Weights of a small GPT-style language model, trained from scratch on English Wikipedia.
Size: 19 layers, width 704, 11 heads of 64, MLP 2816 tanh GELU, vocabulary 11818, 122M parameters.
Training: a variant of Muon for these matrices, 1025M tokens, 3911 steps.
Each number is 128 + 32 x the weight over the matrix's rms, rounded and kept within 0 to 255. Layers, rows and columns count from 0. Numbers have three digits each.

# layer 11 attention value, 704x704, rms 0.0698, rows 205-255, columns 616-703
113101151114106104067095189108149119106111165148134158116093117133143134113057122122143106100086169125123149144122078089129057113150112103122132065143113145118107156110177177100144128061177178161076112151088135101097132130161129123148122114192136121129106122144135
138123109166158139095088153087103111161138161158158129133129159151122117135099123108118094117120070127181120120112116132094168104134055178114139098114149157105137128109154113174140158096126120177103083136144117131149118148115133145104122162158133129143138137146149
114139127124151157134117133155150095069133165184149096123179072139146124123170155115128142148101136184144129109132166156102135124080170148166067139151188122161139077100114108117160156151161087177194167160113117108082100129134144180101104154130088097150099123129179
115155159101110120159121116123055127091124122157121146152130125122172139150139124054131147128123165095101123173158117134108140173077127124148125129083131123112135122150139169131088121103150134072120135083137168079108091133154103139111143126092109076117154120117166
123126145097145163164145111168163118137039096133096151112162113189141117158111168098089115098143153085126090124162103092143082197138071126113171169153137067094077156158169153118136152155078129140111142086088106062057133083102161048125103148169118122073152142081077
087107156163165190155151122101125129149088115131211161053146168113093158046015146114168190103112160072097094104109183137181242111137121088173148136161180056201106214157127096088100193121168141069195136166149123080079164120107124132100108149161162129182172121144136
099107104082096108108194121102102159110151121122125143160146045144135152090066081155106137147136125118123125132150135095163137171120147085175078101173112133106099130122078150203086106126099152144090125149147106154099143075118154098116119137147144085137114113118114
148183142119091192143103117131170148134110145114101152122119139160120106114100130129165080106175180059137094098121122138190112122156145152135157107056101113081133088078110122117140163132115114120147156133056111147142106159140131149122083130090105123086172188159145
133151186158162147109081151130100147139138134108178106103060121145105152152132100122178156153143165111124132126156097152119069133176113112161148125132110149089138094139103122097089120134097110145153115076163142161131080113132175121131102199115127165118145117156115
114120121144118102111109111154153127189154153112141142205153112146174139125117173108092095125097255176126125158150095197105067161179168138092137163112127119119152111164100129084151111072098137114146169142121074101154085101180118132140175117097080082101150117089134
116155111126128072105116145143158177144089126106163140103094144152069080151241169112113158121082098120068134134132085153151139122127105146178178125088112092126108113116128174142107122120158095121120110128065084107122122144165114109136125159117125094126108117166136
128178139114086174170115085145128166161129141110072138104089165141111122146118094180158136148130118118083118125142140138118110170126086098169122130187100134189133094134104110153081186128123119129106091132090085145063112139106102093132101137144100121123157120135139
145119121150107146176088106134133134133146149159058109117221147090138116059133055145169149113076161123116189123151127130161141090126095105163132102147084180189168108147126077117104165126169144128095107192123084093153102122059118113147068161147120146216133147138148
183168108139118165108122156099097150094158160100127063139190132080114160092164183146114143157113158144124139064134095103101151134136145075108164136191104141134129099132136067134156141174107057119111163183151130164122156125104114188105181119177175091149149106167110
170143178085134140134149150138152143112105103052118086159098124137141098109074096127118110181111118107132132137153160099151076134122162077105192141059121100117136142053096120105052143076122109112127191115152106128162168154147184117086154134150107062168159163063161
113135112117123156130122145116139135126121094127059123169101142136117153139117096141105115119164179111137157140183056096173098117140142089106123102152152105092120086138143062137149135126156086143108087120089152147177153139118119120084090156113128129113144160159128
130120129123103166138114149189120126144080106139119184133143117113092172111148112121117131150095138162123149091188168143103088113139074123132113092151103133166090110132181206143123111105131129128146133139104119134071130113144112113178157153172120121093156087148135
162113131116133067134135157096075114137102141128108079159122163179104150113142100152134158160081103072156076112148161148094156080132155194070160129077115180164115091127144095125117087155166139149136121129136087133148146130121107096138160150139207112099162137113168
116098167102143103147086111150179156139105118211147061157096132138145082118160102114110135110083106167097139112187126179155104097121141097175145139117076161143145149158098150162126111129091086155117168174112185167097120125147136060111098135083121124115143114135146
148097110088076097171115156080151198072078151139121072098125102171120183138146123072112096076107122131072098174093167091128100158120108152144122151072122148113146132134138161120123140132154119144132131099182083111130076104147097066120104103098134178077184147083102
132089178119154172087112157124113168129074107148129211130095130115103128157091133096153159130135109137132150147133165129069115085137129172165143135135087088097131123186121129159126080106145157129119170161094138106148101106110101160098154136144137092147098118129118
085112131141079127112129097183115131141167129223140152108127105127095125145104162155138130085137081179073142089125097156122106120144131144137127061148063078136165122175117122149112126178144125126133156120141136144120199144166128143134186117147119128074131093084135
082174113110129110130170159175144114127081156182156147141170153129155156084087119098093109124135097171168185144111161121172151075127158104131144204141147170143138168111122134103141115162066145091130143135103156131119092191141148098142139096159156104195069139133130
118093141122112105140132117114133126139112121127101097090200152133156162144134134091139124151092088115145127127129155067130085172175159131087199112098147139172107129122089126096117163111174078136179160147183130163141183120081143120163140030096108150031143181141126
144109129127131135133112088154130119160163131144156173118090104143131102167095151118130073165158132123179099130085125138148142149089171124111133118173078089118155095071152113122088137134112152128120133162088082113137152162131143099104159143188207122112106107194113
173079100148120131095117050180174131096146145077166130124103080085179205128137096088107170130140138101102097131114153116154178139112145123092106141097069146075166142105122102113123126118118143157135091134141125117122177111155118219155154151118133102118130102149151
146101125121160158148143115136143144192155145149169120137132123116147147143133168095085132106096179094200106100111131117152178117139076106116170116118185140122197160109099175131027149091112148190168103134109083150141107147163126104121128182130138131090095134141163
125076100090188085147158110144162141155130114103112102122139126127220109127069134096110086139093092114099090137116217172117162139099143088148127127127107154102116083129076124148096168164080104098097107167107116124109135150116121124088120070153157152145157121161146
148124140084162133110140109148118181160126158132133103177142137136119133137146133152184127143132142151156161159103096115133067122162142082116089116100131068110114183119180152127097105140137181117120161208186081129114106144195069186112088108145115124110117138091142
134120048141162110105153147171121113179168114122142182109195098103121135096119103097148143156129108113101072099127172133089125158165121149152184194151091145125093090122076116123094130187115123097129121100180124116205124124140123135106156134146144088135129115146120
099134152160200141115087136097139138111113130185081139114132134148129123115182047120140143065093166165100111108144169144142097135103188149083138110100102092131135145183151071164134089147111102109117134158126090114126128127119123198153188137104061123093179145114121
158153148121083138167122150138132132122142104200111181131127076127170108155161158102112106128105155149234130162213132099151253123165118124142146171158148171106191143162151108089129194081078122100155142135137101154126136141123097144148192143106168128104104151119132
113128101114186062095096144110137160084100159147214097082112109088148158164124140115089106129115122170056089093099131155113100114140091113201167114118139153116106197108135198176109125101166106124129116118141075130127126093131148090056120150093102108144196181154138
151113169117105096086103107166120161153110126159217093112070088144112122156156072117144141097091120071137050177167214111172164084146141088146138132098048115176100153133122146138158129137125101125081135099149148132127150127064146222088138136158157123091098157196103
154135152152077106116138163142102104142107126125120191155098175124118133118146173101127158107120120155163130154170114120090126090119071111141117148102115128156128157134140114108089069136142070085119120135169086152107143140160115132077213176097200167135113111082135
098131128155101122142159120095105075125127112098115065116116060137141122103105168105109115189105149071141134093161140110134068095146171109126074103124168144149092146092099114160147148124126113099148112140164142130092127128168133161161121083139173126140127103159108
123128060119095173110177149137150166081123145107137133092139142147128115117222147113108140159126106148156126121153132208106159104105169116129140169109148152104145173139143186108150118129083143065154132124129199144195080111084103142089130105152147103110101113129167
114153124116105140088090134134138116156107088130132168120014126130141155175126165125117148169129116137177118132104144161144061141080122119070095154149146139244144146136082124143138156149124121121137107111154116175105130087164170067094195047104076081169108084121102
106123112110078120136095172116166156201181143141196129117187100112107104179097041113127109097075081128115107132110096150155146117096109128167141143175077145071069059099173114110083142139109121101147144051151153131158153167089130049117125159139128076095142090145110
121161115147107121060150158153104156087165138132150119085115134102213174115118131154124069162096102094111133184144166177162131091174138181065101112087137111154121162173126111089173106153122142156113103097115213106155180090141152072128083163067107185122141122092164
148127087132096153092151104146164140124095113149113188110146146109096113115180116173125169146111128145094096084137128128146103143143142148136100139103091154125176098104144195152138153117122134069127099104148134111081155112135067132077122121118172142108107141139112
116096191122108153124147152132038138192082136125083187123154137137102100155102118188095128079117091070167116141161116191125155081110097118085142117123124092141081109104114092131078143096119114091117134167109125095153120106122144109080097113121140083156146086135144
155132107146128164074132145118161142107087170131144144145127138119067094155115169101127134157143109156118222112127143118151183132135085099109136141054146116145103159126156219083152176116164096122121103119147104120083119145183081125117145126106123107063117114133140
132154064136073099126113111142122146126130122125117126097096139131163157217162120158113167129133101085198110117147130128118117156114132123149134159088066134067121079093123114107061079147151135136136099173102134111108126099135130086177146128104149140127080120128131
172109021120104184110146099111123110117148090097126127137182123142087165085159149126182136140159165104104122131180186145105130108149125099163149138163123111128128120134143197121138146161137134059136119134098171175100171155172111115129112150168203109127146098092154
130161106163143090088152141123131130091108100172080076167101142163102110138148096160144128104150117168200182158130139132182114169131148131134115135145118093115119141077134121096141151124124150127117132126145126147162121115088143158112146136091175131096104109120127
121144147134081143151133151125138118129149127098127158122116119145177090144110124107113134152143118101089147126141111183113147088128048101113108129153162072203098182130099162141135088133161099140156119090105137023069113092139106133124150134138180114133141098100107
118123106126116059084084142101150105138189149078188099135095106146126053110175126131112134111084090149090110094099104170189088120103089162160131115101171068166144058157122151136148102150162140170099109082097128118126159109124092163096110166118112148116109126097106
139133159154109137131119132147115144149140108138151149115118119135177149142138080154145178117096101130127105089132103137165167087047170181140139127152084125063174128088138095100107111166086078123158129136088083111133132169082113149110160114127147146144160130151090
092153155138157127180117062127090126146136135150097134154056141113139159133106125144147124147127114143186154114156122096096091158054117150128108141126081132110068186118092164120066137160141126112158119116130156122155117157174096082149162109121077149146107095144116
084092215087114122116157129149125178117120127091093137164074131137096119165159175110114136151123099178154141138119191112114093169167135129112152149158114117093126113109130167126156148119109159146071162128120191069135173144050173161118146142078160145072172112073128
# layer 11 attention output (transposed), 704x704, rms 0.128, rows 205-255, columns 616-703
165179144137119189092111090219163171124116085120121129112108117106173126137155136121133128128093084132121129087125139144136136149121205129146111188098162090127125175178125088143142142174099100121161156111118119126121142141145144087164112152200119080121115121160180
083174150164119155200192133107115098114108102134118158155117101107161147074157090170116151109113141145113098095159103084139101111103212156163164157144109102165102110144135196111132143098123091108133136139128163164105166126129106102103170092140146133128132155125113
118159090064138150131160104101087190167139084118161177155123140169140158113120157151144134094118106055084112138165090092149059137160092141103136088107090122103090142140178151068163079182139114095087063071171164140144157131174117102175153134127155151138162164106128
124119118160129105098159127134212096163099129162135156099137101080140138077113121194113096126142098165112118170141102124145136068143112116094064110194144111126091057097137105144138115193090116137088113152099111119129148118158163111115152107134149153099117106164111
071124128101174102121107171137162144090147131130110118145096116085138118124109105113101110145153127095160181098139132138166174093136106194105157150158107154164175132106107102145073064086140097099123153123138150156129109132186103145103140156145104156140114132131126
102170144106105140145159116130095192145131094154116106121095100146131147147166112173129134126125141162139158107144169120127133120118128116115132116137080119056139106108145154153140108102107117156103106102152151143168123055118152116150146127104123130111146146078112
083113065120097151113086149124110108139126106137114122038090229108119096097137113119074114174097165129198177112075172116136113124051132099106163121093133077188112109154162139135076161159106147048137158128196154138144131126113130051126162117209116126125120140118138
147118158163110120112187139129129104097123107099173213146087054139168140108173146130112192096104111178137144181121126144109153108143140082135123136152124133204099107150206098105115101110130092146110147159143123124179191091131125185124170094143157163157129110090093
140135083196105098093161122175192110127128104168173140142119089121146103127126165124097155084181099192169135088101102079166161164103048145150121168098136195148148155140120126185116167125130126107061133144131108103137148065163107137136140066064099147142162125089138
118176116145109164151105141096128145117096157166089124113143039174089165131104045132172181105144085102118055151163118125097144085116100068111073119131140087140134155112088109112145154153176131119129105231182128126119148080074142076114088175160089176119083152147050
144150142140157142074112128132169112128119160103067123117173092085232171067112088108121144055130123161131124131121129073071069079095117131115103164141118242138174148090120057097111103153103127163103127148219171125098125118131136155126116143093131184136126098160090
121131140137115116095093105107113132111142111157157063127097187065130110150147126074049096148193097138165109172134106128089159096127119105133096159094135116116188142155130144167158139161077146159145209101096179132200124118138147103102154110088163142103154142093132
152123100082140125116153165128118108116104109128161127158105100111112154162097162150129116161110079134148116126040179081068130141126114107099141140145127128147143110101157175132115152109087136133159173079149128151081113099097152150134144111128190062113097108078138
122127116132148083119129107148117146154079166102079135085111174151144122149101100158128139158120101193171122139163152135186091106114109086126114138146134140145140133152155145120129120152094128095132131082106097086182155140123191117125082100068116138139157127144122
112128097185121120113108104122086141112135144165145139087127093110127133178141148078093130124194138112112112110132161166146148136117174086128102091160103147142141125155142137154145108141138111123124134141158125134138134096107102094144131169162146139086132108161126
089142142115159088106146084145095133102120098092132109121181120193149156169062154125125108134064086121110095147082154143104100063107147184126155085073068102118159158152106148090156106149108078140167151132161172113114136074119133144150148088118114182102158121094142
148172138138121189064124108085169118147101155103087139143140068136128113084144074122115134139172134125146146133121117157118111117118148163110095109133060097181146122132104093128065192098146082085110112147105168110159139093107117118103137112124135135133128176133126
055166128155109133129155117143144112112114140112112124108155162152140128108161131126096136096107166144139167160129184145157120124117155068151118129140147052164090165144127174154187114111088123099141153132140109099119131128117124114072149141098052124116110138179077
101151088156094181103089139114096105142178128149134147106166160098084143138111111133151129144110141092168148137080099103104195164172096131136088168145114140122091099125140118118117115114121141139148053077173119126142154109125132130196152116153090125079130111159162
117102165146151136125132155171093133150106086121079222180138069097107168148130082211101142137181162134166087121100037121090145133142158117092077095139112087125161124131113114097112053115055118179120110152063130162121159124083150110081129114144124089066072148163160
098124134082091167111126136142160102102110100147145155081080099170126118107103141176108103088085126094159170106103106153124116145161150178160153148125132146086169155102155116048178131159087094141163099114153106174138149141128097127104148161116120109174124135125117
192115158147143159157139127137143147115124099110129105127153141189117068139158114092164094115154130111116113183123094147132148108167130135124150181100201144144092136131122110098114123086111148121107085157141153079113124117137121146150112125135094158127107145174122
145099125158143127133058152093132152134161087126129096123080131129122095171122137160125155106153160107112114070152062136107108186149037180169113126161102134145149107144091184136085125054156152162122088117114158093131098105090187119089122154119079159104104110126071
135131138171119095099119098091132098086117142110116085123135091129111162145163163117092139131105173156126138146146082116094133130124120147100143146183129201127155131118136103168144162139102208070105124143119078118173142135123148135121172125117108159171092103126122
134107159092132140146121189087162151119159082105158116129116123156127120127105157157188155125134152115177178147160117104094120145076151114123130162099098141143072167150125104122072124117148084196133164091127163121156108089141148138105124141100123163109096169159175
097130135144136107165112139131118134135162089173127072107151122164096099097135130123129101130091130111132189140154166171154073161102134102112147113140114124171117138099161188140142126093145088105177135154145165113204122115120117170144133159107117143163153127109125
105159148142175114060172172150087080113108166110155129140110164105105099098161124184134098098140064207113114119199132112120078148099132147134026121164134070137050136170140134115192072109140155116120168149128132113084189142163147106114111090089105105146146127121111
109121105123121139131055132137105112087134071106118120091118137084076174124137128152123168095152170100133134169142093022093096119083107140121129162149100124097151133119108132151129141125185152158128175130098175139153098109120181109178197226108083119103168094119151
117135126099118145151155185132133127099158098123158129195153109128043147114166130094127139090125132143136171145094102129170094166135083138130155112167129181201096101136058164070117092105110135163117144110084172137135101115126187139112138109086170153127150141149135
101160130098083065104061141066123135092092119108104066181101135154149151147145098131149141133128148165114147153168159200117168140121129144102118163146157175120063138110207099116102134071164133175153168121108124156130187175135163098183080111070110179136112084144160
118153104144121096142173104152156108122102089084122100148145047151136114132157147177142136162139139102121118138130124114121092115157084129152153135131187126098153190132137198079132166133125135151119138101135139104104092124129124147095032100103173154181116123159078
100138197162150152128121101147093125131085089125138097150138073138096147130079141106166131103112096125077096140122197138166081076091153153104101106119151162161111150119080163140161046125086158085083165195133116134115142120144118080099097149124135092148163113178067
119175124150128186156117092116131155142159063140067108145152110151174107087090094101136130145137080099161151136163118125142113170085097151095096078176134104109138081135161099071145126100142147168099126101147164167163112158116085124140086091173123070140044114132091
119140150201147153130185111079152104129137140128119145182165116089093114105106178069126149070084110114128190130139106146119129116081096156100107100156147202112124104096075134103128118176102083099138087145132152176136143142156131121176112122084126154126195125118143
108185143140195131119165092106193125084162025135143155146147103130087109095145128191150122167175079094089153133108110148136038108135166181135129151106077101089158128115130103099169096114120199152111134143062158146138098086124143146128100143100117139099151114178080
170138100143146096183148101172143220086157149091153101059114151072091120165177186113170153086119109166105178157130116153125141124149089200145159135146126138127210124157088121142123123151110174062056177144136138121157147094088121111140143133143088156179118145125130
195112163139114080125093130137122104169111108166111122096130116138101144123106135147124142127185115162125180121128156072118113133157113203121105088091102172119107133133108116075124120125136137166111166174102112136113157132189157147143114158168113147156109154141124
124104136136089096128098146132103102155104157137147116125195147123073102142096094121100128152142149115105134092088100099135123135162142074105196160088190060074087111150101108102092202091139109106126134172060123140201147089142118145187144201109165134105111148104125
108121180135115105120158075138133084150095120159096163167131148112150126110158126153154153109127132103147139132147190126109173114095158072129125097121154115153131179146086119166106140088118099168114093146117110127109132142123135177148140117136063142093114125117111
135104126141134131139142140114160163179077139157093129149111069131077123161157104135088132094121128138095169078151138144126146190103153090121145135147135102121091148097115152128116111119136135112144117128153065115141158130123102107107137121149134108099086146143138
088160133172168109140060151056132136120186119113173136156069135128108128117114058107143130085139114185112170120116033129160103102112078101125131160164148139141065166127153134134109151168057126148129085167136135120136118111163125175140180131131156099089146163154164
070112074166146123126114105110121178133102129110226134097141185141179068065157153066158106109124081121135124108133151079138123086130133125178096118165103147118168110166149182155122127136099128188138123057148134168147156172142123093156128127128131117132149168127085
070159142126145135127145049105126161141156134110141178186111138198110109027161079134155148091116126073131113120165130157103091124155155128144106128174151114155093106163134114143122115165078165164179085055185117158137157091088156113097110111131138140143115093149140
154093076142210163079108101124114121157155097139122133105151102146083090079145166122117115088117097108113147110091169096150115101102147158058164126120200099176098146130158175147163147118078074150170087159120081182092171172088145149127172115153134108122095125127146
128113132107121146098031176161141122183153093142180085137093099102109207144155104123103114127093106133152204129117168085147142101160101163108058129127098180122108074118119107112112138116129137171108150093160176141087116126115149174103137131124112148136134094172160
150113200101077143169139167114158195171097101077134143156138127056112067161106122120136117121121139111113167126106100153084138114155177101158091125104110087123098095168133117203108142143095194082129133134107178094098110114154160098136128108176127132106095143146157
123135124122183108144122142202127089137121157149117153126090121122120162156112178159116133139131100176132171105137116159139095120163167177108102157083115159095115106114112137092104138108139173111105132110145121157151157140120108114113129126173112096136088145095101
140130147122129165115185099119114139117075089149112163150161132127145164140129106148152134151116094130131172124130084137133132119131192134045195144142122106112151160114168079084161129128142179103121162160148180099134157129116151071114133131139075128216154111107091
140136104135134160087152093143078089146125114166112112081115092138129093130128166163114133124176159132157161116217115100128122095145108112123147131060187107143136141165150125164141177129140158127121127086116128080140112152150072113097138127140154075149118127111146
130144100136111159099112163180069125125093139155081085114102090138079146099140124195105121157157130096147137192145153158151184141178144124147166158131122126118182133177179161153121125112122145079157094143115100102151137140103133101146126170172144111177163141106178
172111123122102111128132114122154125134111132081155121101119149154131131092159126151150134119135108115093094111152140201098173105145198128144145139122131124099156137077105074131098102146124137155172066169122139138155141116136095124149155110152131110131123174106117
# layer 11 attention query, 704x704, rms 0.0709, rows 256-283, columns 616-703
099150122168076145053075146139160105112113118095113129128064207052135143122140145105122158139116191122132153153167166129120100125140063101177076182120156098129073155180140082129131167196116132159148151087127087195122108191156148110061101111212087116118120089077201
159098212139130138123155114144142105154112084093107129090155089152182077155170114162107146120083072107193103164143228041173115197103130142149120093111159128149100083146117106153099129062128137169120149142159094130122165134194123165109058131119121159190109141164130
177139152144095168141148081132062135153107091121032115175123116112140136109104180174151106046098129051140075150114092151118111096041112171138150098147107154116111170108172146116167129139137085106121141110095108070147046132112088146133142111196118112146120100110129
150194086131151150137112100176096122149153153138083120122126187107125163143085144071104169098138153130101119136117173115107111090150121151152152146115141034107093171158135124143079088127168132110078177153109105044115163132122127052156127155160136078175158186155118
154161117146101121108199182158188062125130090137101102110128086147146102147130096083144124096133101161145163154168133157153097180176141167104089147105064095143123066135148113099149174128157125156108126173100154096179112098129138125152157123121131183109146159116111
119099146126177137127136145108119109101133146078142090124111131115124148161133094138060068133148133084131080228111141039192101092122133107132107176158168120127096051137202133155140106158184113155131122139169096187136095093147166154137133108079129162082084124125131
137099160172134128152061101167033093112128077155102144115105087182094169174121078095121149184150160130096137127123195160156146141163107157149116147207164150193131141160113153130167135106168119169157113109106146180108165123159067128121149126082167178136093138139106
159097163114096146144160135144149141163157083127139110199183116101205124134134146103120155163180134146152133128119114140110121137107152099126123108154113140175132114129086157078104130141104120144170147168163099120160119184131086146150173167063121120095113122120068
091189100179171147074090109102098114121130100075143130180060156100199121120135132135159135136097149068141127097130103198173075156101114147128159196155127121125089062120074129134072177106224162070072116115135168107121130142139132088155164155094123123084099125107142
125066146127120123071095123212123145116117069133130120058070088161101147123183125107210119116132129097136121161083169105151142152094131070100156101083096107152092106080123134166104120125062159096150179116079153144134132147153165114114152155208141127126074120151167
168162101154056128133125124106160150116118114120126140188080131097097123095143138098108108101163153185181077172096140137106179134213076116051136126097103091146064058114078122154120158179150104178106100115163128121122151091143154134131130091103152150233178089142135
119145139159127109103129069109162119125157149163185145140108149134117126108162134110064120163169180204097180147160172192104175106091153110135137100114168172156095153194180139146117134167164157135176109093128136119141047124117083111140036095083126154156139104184056
156126127102110107099111138167159121160144083120127135125145123071147106104104075149129082105130146169153120111090146075075148123166150118130183129081103195106195234202101150128124153093096070121162112144096092142156169157116093116054103170142153124162105100202116
000143098197054129053115111112119135138095156089161089167111105119178131156085115116196178121115131153083113141164139123135055151155087144130121165115128109144123163136135093122060103097164141134101110169101152099139169101167143179122179194094167073191159161193129
126138055113133146044094134079191121109140115105178136128155136123162172102095189152117127138155131087200097141107146126165187159167090119152157160090116154092146136122079068096086112082084090140107130064145169127119149142159150179151078121096168132169193126119081
092147147160162166118120092116101088100152078145160097119097141183110139166084133080135132113129157149084101115133174138123191171057175135119125118106115131195129149103142139074168146164160122135062083085114116112140128144174102081108134139083145080175150070118149
167074144117101159100162073096118121111124118121123128127139108123091123097158127167137035131097131172143143145122150146150144096129126076127115102092082144092193093144145205105160162208125120146139105158179132151137102158169093167089127131099161070117069068139085
065150118123168120167152111124075181101165192159113120105152095221148119146101079141148209094163100097105156155189106145155161095145073142159124168106136154073170163087146142168117143089161166094147125117098136173140111157108104068149147121116056132105136136119092
103090134126082122155131079097079160085153124100175154121131183140123189186130156131154089098147116186092138121168151066126186175101148159157139155114149079117109136103087147068187125163154161102164168135149155132091110122139140130126134150129107168141122160160148
105069141108156115139127101147140137154152074120170151105134169062122148123162104118116189175036127145114135159149158183146128107124136121110132077147095112121112114170141095145122150131116138167161089112077125122150173155107154118126182100120162100150142134143100
112150099134150142116100108092129156154127144115154134099164149062077097136116120137136078111103128121156134167158093126062173082124080165110103052120149090129146128159164128116208114104091179108144168051145186083075132100116108192144174124121145106159131140150113
208141156147126165086117098104116140069177089140090169138162168133136124165193134115113134090194150026148147063116165167077142152176188144158175094101115118148110126046106106080098158137144129149161124072075061113093126100145112177116129105140145105120150082105120
147162140153134115156127147162062138109145138130115124158195193091113112109099095102089121161121131105167131158146192123108127123098103154116151148180131047158070152122163160116118171100113150173147116113072151115111109123146099215118175106146124144215138207123167
088140149108158180105160189145092113093152175125088033173111088138098110124094115157119136163130147102092139120090167147123103123124113127018142163127063142089159170156133171103206114134103109109112128119074147103139121142081115202102115124079173090072130102154128
151085142112078109133150093158100100149120137158091091061079102179108145112124180113139107128156105138104154132084082215149092152135074185125079128147110141102107068110093117167153080137112117135198134201107128087098103091137140215130085143119085118102162171098130
085112190148113046113191090099109126096133144163103133078097113125095113103165146143115217174156149129096122104150249123163116140167085114197164103106111146137134131134108089106106084203078103129121090173142098184155165114116103147117102075140128110152121168170112
165087096120160118141125144101162154108155119129170142181156144159134144134117074164076175117129169151153092118134136148135105183210190168112142086121169104137104151148167140082096141108080090099107189113203104093118084056087180113085169109078091168073092113150066
109136156180070095142090112128115122179123107206183137183137061100109192176177074174130106191162070000153093067112064120154141136123142155078094138073085155135205145146165116161181122129075135171090119132164095175138051128109127180129124199102109128200122147126183
# layer 11 attention key, 704x704, rms 0.0706, rows 256-283, columns 616-703
044114141147116163100166207138134108079115126078128129097131145148143109143139088122122135131108143094149073108178199096146159097115150126110111107147131164134116153092199169176161184189080112105207087107128103177113074164104101074152157131119124085090175078137118
147119153126131076118159097138113107119172114056156121131163120089137137128119189124159104157147159068216053106188237122162035172125150114188180112121144151141107128155137151108136095102158114102115135057133146159130162163156074108085142091103135157204123137083134
115140161130073138096136109171111108156131127155070123148092157171116092167122148093141093135039132102127045194112134185109141128039080122102155133139111095163140157100128147078208094113120151075142147158174105153130085159104117114082193118144118108153103099162167
194179084128170122120158093150099128184148098187159114146104131095088134083135143083133104114129121118102154180180153165182140085089169120111182196087157094146142147176187080134122069124174158153109162092108135085163134068140121159110157107145092120164142184129099
119127130190162175107165156111096107135119108075158119142184181133139088111141111129106116082125107151124171099177181154114165120092127107099094154082078113119122136150139105135177160171069119124114144131148078123129097140169152133111069108131148117134127121167117
120107134119110104158131094125146064129151173087146130132115101157107164099126185116178053222128146086087057135144120137157149079164062092160142174184128132081148172125176151141154103151162117146117163169127141111120190132162125144129135136095129162042142142204136
154152085080126110169124108111096110133125095151093095068137142159114171151136082142129106140172163121109117161162102118196076086185097178096133098136111172149149074103169096070133115098143180122085120080055111145138155117112097120142177092099177185089013144105090
114069086140178138150165088118079103173174147139107130125168125095083163149076162105134181145165122173158122131065168079114131102117115182135175068120165054109114153070111115116039160130108099112073124132159160158129134105118110123102087099104049113110108117163130
094164118185155186168139147126147149169094137133212074164095144068154125139125105126164115112172120136126121123078105086133069175136122125142145174176146127091072120080082140170112128096090120139095180091166128133093107115210118076157164118087082125087130104133136
144121108146128117115168174159128134106144133133138132144130115101163130050130177158163119098142095145143148154149120140142181035118159086076183127124077134118156112159108143152115154078152143160131117105144179084101164132115166128118115158123130179133103105108178
130133149112131083133136144143135166082189168128168154090112116147139148061163154078130109124163086166135156169087120115143117125164114126181100190146150069128129072131077092148146172131114083125096129185092144117097117083104170172111161118185128079122079097134201
138126162116133075126183119167138090169185195179203090092134124098067163161121081157071170174160136125091134148151088160160143141117180132092143119130122132128141154131121109131182172124126104169162166134140177127170089116105157103144139096123165118135109118157107
073165072089134111102135188124150147114107126186140118180148152109183101085079129119163143120147087151100108089138066137171064142191126093163124131093121181128179163138083175123159219128106099101137165129155088122078175124147094172123114097105141131102098113221103
126165075152134126112145139143167140167195082100139168101064078128149138157125079152100150126145116124152165074098189166140132160171110156151078121133103147150158163146117131116082152134183121150184137103100121091106108165133096137112154123111097081128187191146133
122139147145202152127122129144173134148137088190126128143148092178149108111145180143144133152163109147196059078093103065147145131166109153197092170115128103145101105148129113154173095168132158141179111177174120099084128154111129170171097130163139068071167159119111
109136113077167140171199114112166078180127130189078179129132198169144122150116100136114159143160123105110161124177112164161145158132163133112126130149050111109124205095142112132148154137136110137110103068132139119164128101073117078135190130093082138121131164148169
140116117114157154091174098119112148150121134134144123139142092102149100078164117091187069099120142194116147123136119173113088097092182149179181151124199141150107123100158181055138108081152058190135149133167118168161054128138132140146145126152159150127143082054109
152112156124152123193159107134132198102189148125169095117172096123098071141136116170140171132165075132063165144158121124107127136159102140204087171122096150101134110145149121134172125120106132156112117068118149113073126161138151123140105094124129124132169092081184
074096161116085076140193157123081094131200106157153136091209137160141152130090119152125135166120147148157103143157050108053164098122092190134097089111150099113147093111103150165147193116046142165112086126150175137078124119152149130129135141125097153070132086130098
148095105133098146163134132151099067118147105122123113147140106063107120176120108142112202125135142161068099169160147114129111093133088150128092129100089075118099119153134080130108179128139051073174146050141155111134140148146101155195160136182160140121131124123147
106177141145138046105082179102088157098148137133111151201143149088111158120147099173139140115187102085180124132130164169127138071143080179137140061161175216087185168158169125121109169096213146126086102087095131110114135144090168126175172083136142145115129119118139
102197112076075095124148056137109214124164115158158114140129106109167112098119126080149062094176143094181105106092157121090070122152165149161166110085100136181099120138116097160150180162117116155099083129103055129084150134130119090128100066150061137142168137168071
131166082135141102104165133137066166122177131130126133149116137105111138098119159115071100146155018194112118134211205178115163128098121117069129132180150092104136069137098136115132168141160096119096066149090132123123103145096115137112150131167101139107128157132178
081148187094106159169156142173135128102117153097132106108134197106136097164096124216136124114154121097146139141121121096129122166121177108070139156098146120045124162136169126094140153150109083113127109129147155147172105131145115077108144130062156114087113078156112
125197134110075102166055129130125171118127174156118154085203145100134114089096099146169118115131174100104129085127153191143158132120152118107110075131152145116151087120143150125162201145113131116158153143136112127166100118140141165128118149135101144101152129118191
168105199112181080060149073132105139080148077119083136113147078148104136144136151125120162091108187098124149151147105141188045123144117145158152179052124125133201130172130132132172138163134161130152162160158144216155151141175145140197116075107130072111115159193159
115099116101106160093113127159147153098132088123104200142161152106174090118158111141076156175157134184109127157202065098178044106137144136085134133138171131143088167114157148121147071137124116153133129220157139099125126061118150107098063171145130140096124128131153
087133098128085092127084109139117158177126117148143159159148095096119131135152079155155055140061123096176148187083120116121161176143127142083089151124116176215189109127136078161111135151096107155106113082125122085124095170120138130146130125126144155150129154103129